{
  "hidden_size": 64,
  "vocab_size": 2048,
  "parallel_block": false,
  "warmup_steps": 200,
  "doc_mask": false
}
Each number is 128 + 24 x the weight over its row's rms, rounded and kept within 0 to 255. Layers, rows and columns count from 0. Numbers have three digits each. The size before them is the row's rms in percent of the matrix's.

# layer 5 MLP down (transposed), 256x64, rms 0.229, rows 24-73, columns 0-63
106:112143140132123106141152125157073116130154121151158171181105157079135121122122115102098137144141079138080120158153113144111106147128090138095093146108092145126130135125112128130111175145125152
114:127126077129138138108124110122090065120150132151141137151173122161146166105110132150094137136141114150119132159101085092122112106135146136177115123129156176135100095148095101129115148153114113
075:147148089156119117129143149140121121148095106127118125093177143134133069095106147192120152147116150148098138124145088152082098111117115113118113117119140092173139151137164156127144116109123145
096:119120113119101134157102108129139125091163140131150120128148113113149126146127067165146091128143150153135173135162112122134128122103158151156098129109108126076143153130139193126169099096109150
117:143127111120122160100153095127125117140159116090113110106096149129101139180142152108081111136107102095155125171124108136096132115127109146134105075166133078122116163147130095152145097106142108
098:097130114106090127166122114119109116109126143153120095118113138119131153138148130149115139141148136115139156105067104168096142129109094130106123112168102144156115094155116147157152066113189128
114:107155147105122126129069103108136119135121093170120098147139141146129108085097136095143136122149127138126151136142153118166153125109191137130142118123108162136120092123072173125171119119152157
081:111135146122094170187118130113128127113160139122152059146157100125108104113136134130081120128094165132126155115174144176111116119128138120142129094120161171137144138102161135113131142096142123
114:157135107132200147134118092110116136147129080147160124112162152159131180119129152130138154160085085114144135107143139123122127126117146100145152165095104100132154105083122115151138118106139117
082:127136116139093161157102122117103107103138154137129159155125145138110112132130142123124122203117146105089117128109138118082171076112100083134127087136106117133140120107084156127128143103084136
063:126083119129150079107147164134139163131121120120107087087135105134127079101119128153128121114090113134133138152083134140122149158130081097154099153095162153137115100149159141093131095114127109
117:118125088161107107163098156118084104149098178124118148137138125087167116112127181150119098128137122090141133130104088176082143150133127105143097142142113131113150142114123121147112110147155104
070:091096149150113114140162166151149137153135108155136158107178127145123129120185143170138154148135144129134180107139114125117138163101114098133131147088159149169107144110149158104131101119105149
075:115120141143127106102152146153156127098116087151110115093185107152119111095149095131124090123160137108158137162086141160146101150067127116090113148126127111146121117150126146094102100125147145
074:127126124130143110130162171164115135117090075155132119116166151118145074129154152144128121122149103131147107156092111130131116129134091120120085139077130128134172107101102140103151120083163153
094:145125154180081109090115136149120131165154139155161072159147146142115130162140146158160121167132142109116133111095143156121131103109132117154092097084140111148144146124126121135157118104134083
105:102119151142127102128095131119121128160147124138129160142150109124146103132169136110120113118111116122144151175176131151133162099100121093117157105103148132154130174093168155134116185138068122
110:116089115129149091146169095116158151126175134105107093075127092119113080138105144125103171105113133142118115088134124141115117128123114162154153152131111149138158071104137132144130144099131150
112:140108141148149157165150131146126097114092134145102127144140141164128123112175119150128096175075124146153094135096154123096162131135139081145108120106124071119145162126104133125111121103096101
092:122157103102111154146145095127115092137127102118103153159139064096116152117132122110179156122135140134122126146134106155125157098135118135129185147129113160089142115147114090102138110141069151
099:149123129124077142089125093105136187161094129097113146120129134126105160128203142121145131175104121154129123154171143128132134102128138156123144088126101128109153129121096128102133094120116104
080:084136125150135161138099172111144111120136151155099129124181122142128114102111116089153104134127118108150110132140100154081108165098150134131129108094120185110110137144155129089152097109104097
099:160119156136109151136155154154114122121142121106136142135133141161148133158125158114128100111112110216104116140150093145125115116116125129105147130123123112159140098177080101148190093121135121
104:100167103143111134135134130102078153110136144102132109108104080137112142132129093153146123178097125182125073138140145136122108119142097140110169116168114096120144123147108127131144080132094123
099:111159110147139137099092140156137097154118115155196113169173122132140099067133111125161106123124138128119095135157112135113115116147106107168125127102114134147130104190122118136151155140143144
079:114174113101106150183091151107141089108095158147147130155143114096120140099142116101189113110109152137116156126151131137113127122117106154132130127126130127115191110121165170158147121103115120
092:126124128158117128124123090194117170152134077106154090111146098164127157133109096146166160121168110130162173115115124106136151124108133136136145132088142145147126116134106102089147145131158118
103:112103135134097141135136142171121147158057115151093127145143108141181156127121126155125126177121111102160118126128116149114135112165149149127086134139113168093102127095125147089094138143102118
098:150109142097148078143100121130138083130132130099140172136113125142147107108194123144140186085123120098120104116144133160136117116117143150115170118144136106090126122140111088123126139163089150
080:155175147122140164173124153145139101168110153159102151157155135112130096109135137128157128126109123134119111105159140150094134125082137106128111119093149123094132129129145117206153092105121110
095:124143159174085159179162115091115124143117137099127139100137128130120140152141109162169130089104123135127081140104159142109076130119105150106125134138109150164120136114081156121152131124171129
129:113150100102147177142142085135122147113124147104137121122183099145111164105121134138120104153147169123125119130119152121133116117156123058139167101158139140100091088126162118120143124134174114
101:131125145126132138183123127150090122130157109122110108140161127093081106107173121157103135114077120130121125137106127151162110094167137155143115094149104100109120112152134168148180128102131094
093:098139107141100102129084101106137139111138096143094113098114154121096122143139137112127124164125167130102125109103132166139195109163124101154155151098092143115093156151157114166137104113135146
096:116160124143140130132147083122129138161167155110093131124078145148132137109120111110121152115094157154142138137160108130117131113098085138120147097098128182156129132119113155118182064115103126
113:080174132094144105148110118111096141167119117143127121111164087125127132118141122126119120098172127125113151067118156141101099174084133135135179128147143149141143109110119114137147120132107079
108:145090115138116127135107130116140152133125140102118118139118118155085081110135141164096163170133132147122104150106138142158175106139148108145165130135095141102157099151095144146146146131050121
090:139076141146132151095149128131152160137139128147147109134135127143113111150092142126086149129098136108133088076147063181118090106119126128084096154102112143109138119118128156119156157141142124
081:144153133125142136114149168126138150169128138107104130156133130129140086119158101125117108141093108129104074159160101156108151126128099102074149130085121141149112097068116130078121135150133121
067:135084079101115132125150162139104127144108115113113129098191135136118074155181142191145132160145144144117146156124150139128135142124144152132101101094154120124114156118137154108125128127090134
074:097122118080167129126129157137145122138143151136112111134212160171129088129154094105129153130120081143106146122122113160119134143083113100121151114105101123105124119114151117152130080137124127
102:102152185138076104158130142174110136099167136103137101109161132113128090134124122144109141147113128156126146100146096116089149113133144101133156119122152147138095170141132125097151165114088154
093:157106142134160103147109094133108101122153127065091130097101127127139129127143141148128159103103157114126125089129113101120077152121107109107138080136185159131135152137172115116125101128161111
106:135115137103150124145183138122116132158117135167096104141137148135119151124142137133099135155118113111099093146135160175126140113117151143119129145072105134120103185088078163093130141111169112
078:132181101156087101105110134136121146128134115117128102117160094177110126153158092136119111148142112113127138126105134134125107105176146122119094104123144104171098097125186092123163123124149094
101:153141144105119114111150089150121079113126151088148120141161111095110165139133115103142105116069116169139180137154131127157131101118104108148151139165130119120097104078126122119136147157100146
112:168124133119130159110150142134143152116086192106116143132143136091150128070086144112134110147116119098095090180127116134089121144148150114104091147132090166109096133116133137114128129134136145
105:168117129115138127148093115142120152096086124086145143118157164130144160116079153140151146145097139126125088119110114150106103152128114144169127121131107133146163154147107153144185086109152094
082:096126107127110153161113156131149104105133135170111117117158153142154128121145118146147122117170158128101117160078074159100138108082129151110155099081136153148153135107117137107120101138099093
117:132134144081099118163099119120111167133124162133127084137147140147087097114141154122111114148083155116109090145103148154126179125172106128153158103128113105128140164138124159157139112114085143
# layer 5 MLP up, 256x64, rms 0.222, rows 25-74, columns 0-63
102:101132189132133130138105137152131196112101143104126110130133145095097103153142110119156107158133143108129127092125151140115114147157135118113161129112094079135091161110116169145114131099178124
081:137104179110145124138120127128076133115160151143155132111120148132144173128159068102141145103113119140132113131134119144169134145174113109134136129119083126132116121153075102169128087097097149
090:089113150126140146118131139127139121078155110097136095092128114103142144094132098128118110137122103076113109130140124120097104119146128115128155128160152092135152141167066119077124122082083128
110:158131124120133111098134201143132120124127153115114134118142148142073135113127136135132083111149102105143104114170134171148153118123114104129125114119163167162061120134150124166133098136157106
107:130180149117065124093118124114114164114148140153138138146087096136117095127133111141128136123113110153181139125112120133117074151141152138105104115127150128155128116064160113104137130147143082
108:130125161146133136076095126105162135137162143107103125138150128099118146118130110177122116163115160127105122076137160120146143120103124079075093173139143164143104107105113140102153136130154135
087:140129145106134119121143135132126140104084105101128086132135132116126156103157095145134112121132098114120120111105115119120133100115122123082082081158092129110075106094132095130094180134190123
111:108154103123143148117122141119174152097129090109125127130131160120110139173152165160110111108121148111144158161157116153124098162096141129122130157085139123114113139152126072137154083178156131
097:119144137153084107142144103089087144125114130145138137137097102117154174151091130107107115144141077162142153131162130111158145153111184140103144136142127118100128121086124145173133126132144080
086:153131118127132165148155081141093137139119115139139166166128130126131139133149113121109115152152152127121111112100131103123108150133169190105124094151152117129138127088087073079153149123165149
118:127143194122174141120128152136135133108156158106169136111166104120150134153181146107152124095106126140161125153088161157113139115167104121147145160131134138124164144132165088133135134155138114
087:139153135089144159148139150112122161097130112116100144151115167094138152140112086147077143090070122144143148157119128133107158139164124187151121120136145104129150076136150115137127136131151129
089:136100094147118144118152143084069163132145165114172140128092169109088131092094119128156119161129127149093076107160143132096152112138136107127128124173161119115141128120108115137134130133104134
098:127118106125161150135143131145147156169134197098182138153111132134137140136144157108156132117141157147122166151186123125176134150125128123156149130110122149120125115191108127156146146133148099
086:129134155133163110144072178149139127146097106150136106164122128102084144108131103118122102148170156142128138142137096136123109085124135131141109101139116146126135107119166109135062169092136103
095:168127121130147099142092112119145084135116153121151145108121087117126113174145131121088102158095138145146118079117092087096095124126130086124132146107158142153090086157123123119123101112161137
101:102144162079111088103163095117130160099172143133096072100161099120136113118110142108111101098148133125109117128161103124122120110141153098180094118135136111150138127140168150140146112121148140
110:139116156114163150119095116139132130144122134143128150121088065098096131122080072111132150103144110133105114138146133128150171160146163127129128130117144116116144083126150113123093074173109116
091:139170143125137104127167144143067172127140135093132154142159164110152115129124118135156092123131092090100096160150132163157096136116137127138096155093127092141097098134110130146123129151117092
099:142137122086130099099119173123146149185135119162140160119142120137098143146136143134157142108198178100130128121109102157113159131119114095117144174125116129155145094144098095140129147113151130
096:119125147156150152141152139119092129089128097084088066110093107131129139107110133119100109106162128110110140162098161134122126128095136118082143105144154109121135118115158134093079155108100113
100:140133154089132150116157126094110144182124120126100149125092107122153123152108108099141108137116106138136143135112135089127098122147111125169147108146163100101141149089144100075105103129081079
089:108093119121138118102115133163162107119123156118143131154141131105101130104109133105070136139149141166147170111091126085158145114116142111105137057089115154107144123108151156164124125128160111
101:121153091135124149088114117103096135122103117135152137137151110127150114114132133147062135128112155120144114115139184123090149152152142180128164136154123121138108160119123072135169155176128129
094:082138080093110105158113156152109108076134132154150123142169116132098128157084156129108112115122143095130113094123117147118127109166108131123141136106126130093100122087075085129119157114134129
093:119130135097195107155112141109138149158128162114143171098183132132129100163144100107120114117111159138129128101155157116142134100160145130127111141151091128137092149102099136157168132099118164
098:181130141125110080104151132106091137135135139124155170141116148105121128095133119126122166077123120097126151108116135097108111126106124097169153142105114095138164127077144088172121131145153108
101:105099167103164086152120143165157137110125141144151099149124131091111142104088159114108117123162102110136124151166134143144085111112114105135122153090137180140138066109121140105143126140147125
088:072100134136110167081075116136065102090128154144119135135132145157092154115080135134127130152110141118124154095129128109110135161165115147128166149118101111128150126114122147100111151138127109
097:154177117138119114104079122125147149145166148142129122143125151121121144159124110116132145143127130134136121149150172120158177097133135085186072112123114118146126107099105129079119144166121163
122:148148100138129142132158104121114102120136135125099134124122091108130157108098116104138124118124069162142152119150131109087137145141145120157136144128152166128133134105133109051107056145157099
093:153113127163148161108126097140117178104106093139126145121189137099175151121118114161099110105133122119138173124130153151080160129136121149151134100152123142102091147120145078161139123125126121
096:100152131128125094140139123135164097126149144101140109151098074086126117161109147135124138139169126123125128086123124090161126088088177117097165128155109123148102092136120080141139157148133127
090:090104152090145101148145179124113118165142130148138132152145115111125120143134093114102142112161185161141137132157130132170114116093090106144112124157165132172091152156126169137151131122116124
117:167127110112154140109154140179135120109116115107135114125151112120120126133118077130172121130167131208152127113181093135126125079130142154141120110130122095097123122137137099105116148087148115
105:122158067134157128130134135123102116161115131172138121160142133097167155164104143102135099127149156128100189093120157141149103113148167120108123142149148089156111138142145130141126093118167122
092:131175147055125121135129159147152130110114097141139122116149109103105166161139091155142153148153152145146101110145150125104072156143112141160146128110104110131107153150140166138147155111128095
091:134099100097139157125129161141138134137149131156141099120117166118132138094165172109138101104147125147132156153147180146169122149151110143081190091107131102100103104128128133121135127134116085
075:107169170155128114137147167148133174128150159162131116115131111111137159116109080150097153137076117126146095122172117138148145138107158123132146149185138112143147105118128147168124103120133163
092:151126134162115089138097079103107094113088119086135144137070129102123114127112162120096101091120133157152138119110155105118120103116128141130115146088109139119108104105136126085098135075142103
099:128142103106162089109086087142176150133102140111183127136142134134111175141088121077188158125140137158121129140129134137143116131086141146111133114107127151138154105165135140124111140121145100
088:108173157163126116101138162150167139147167150144188116164116160117153143135111146125137119141139129094123118113081144144142176146110165139112140139129174162153137126144114133151111136093165118
101:125092083115156133124147139129126108165124115117089106144121069087121100147135095097114129105143145092105135142142111106143124167129124124167138097146148111121118070097128120085110101129101091
090:116154197139127113113129154105139082152152184114138141081134107142157115134152131134132152124175110129109123115126112094165107145106112118140120160178088135124158133124100156146102140106147132
105:103099103103080151105074129097128148130131135095148146136132130153133122134133086136114086147122125105159085166147124133153113129137135154124128109083105151122153126142129116050095121158128120
100:111129159083144139121119129125149170154124134073106157119135146111144155103105124125113110154158108110141148108119094148128105083148145117146085169101124119152112076148154092141152099097157119
099:108126107090138123139152124119167141084111173148096107097108104091140121115127141106132106112097111113147107131090139096115151126120110083092123107140120146118105121092106083066125151133166127
087:106103158117157102105135102105119141155095143154125142129134139148109151127091123107098135173094184164174115123139126106094108098122102115108127141086078131113105140112135144177110150117133146
108:127162128102142130116102118106129159121126113163157098129128116115082110079102163095108157096128175121085141113149111111147133136128151130127126148141093125139143124054143121130090169159149125
086:124079126126158144146127131165151146102119174093131155101169160150117174134135102116178133176163097126117116130079113118144160099119147102103135118100153125142132137136089146112101111128121121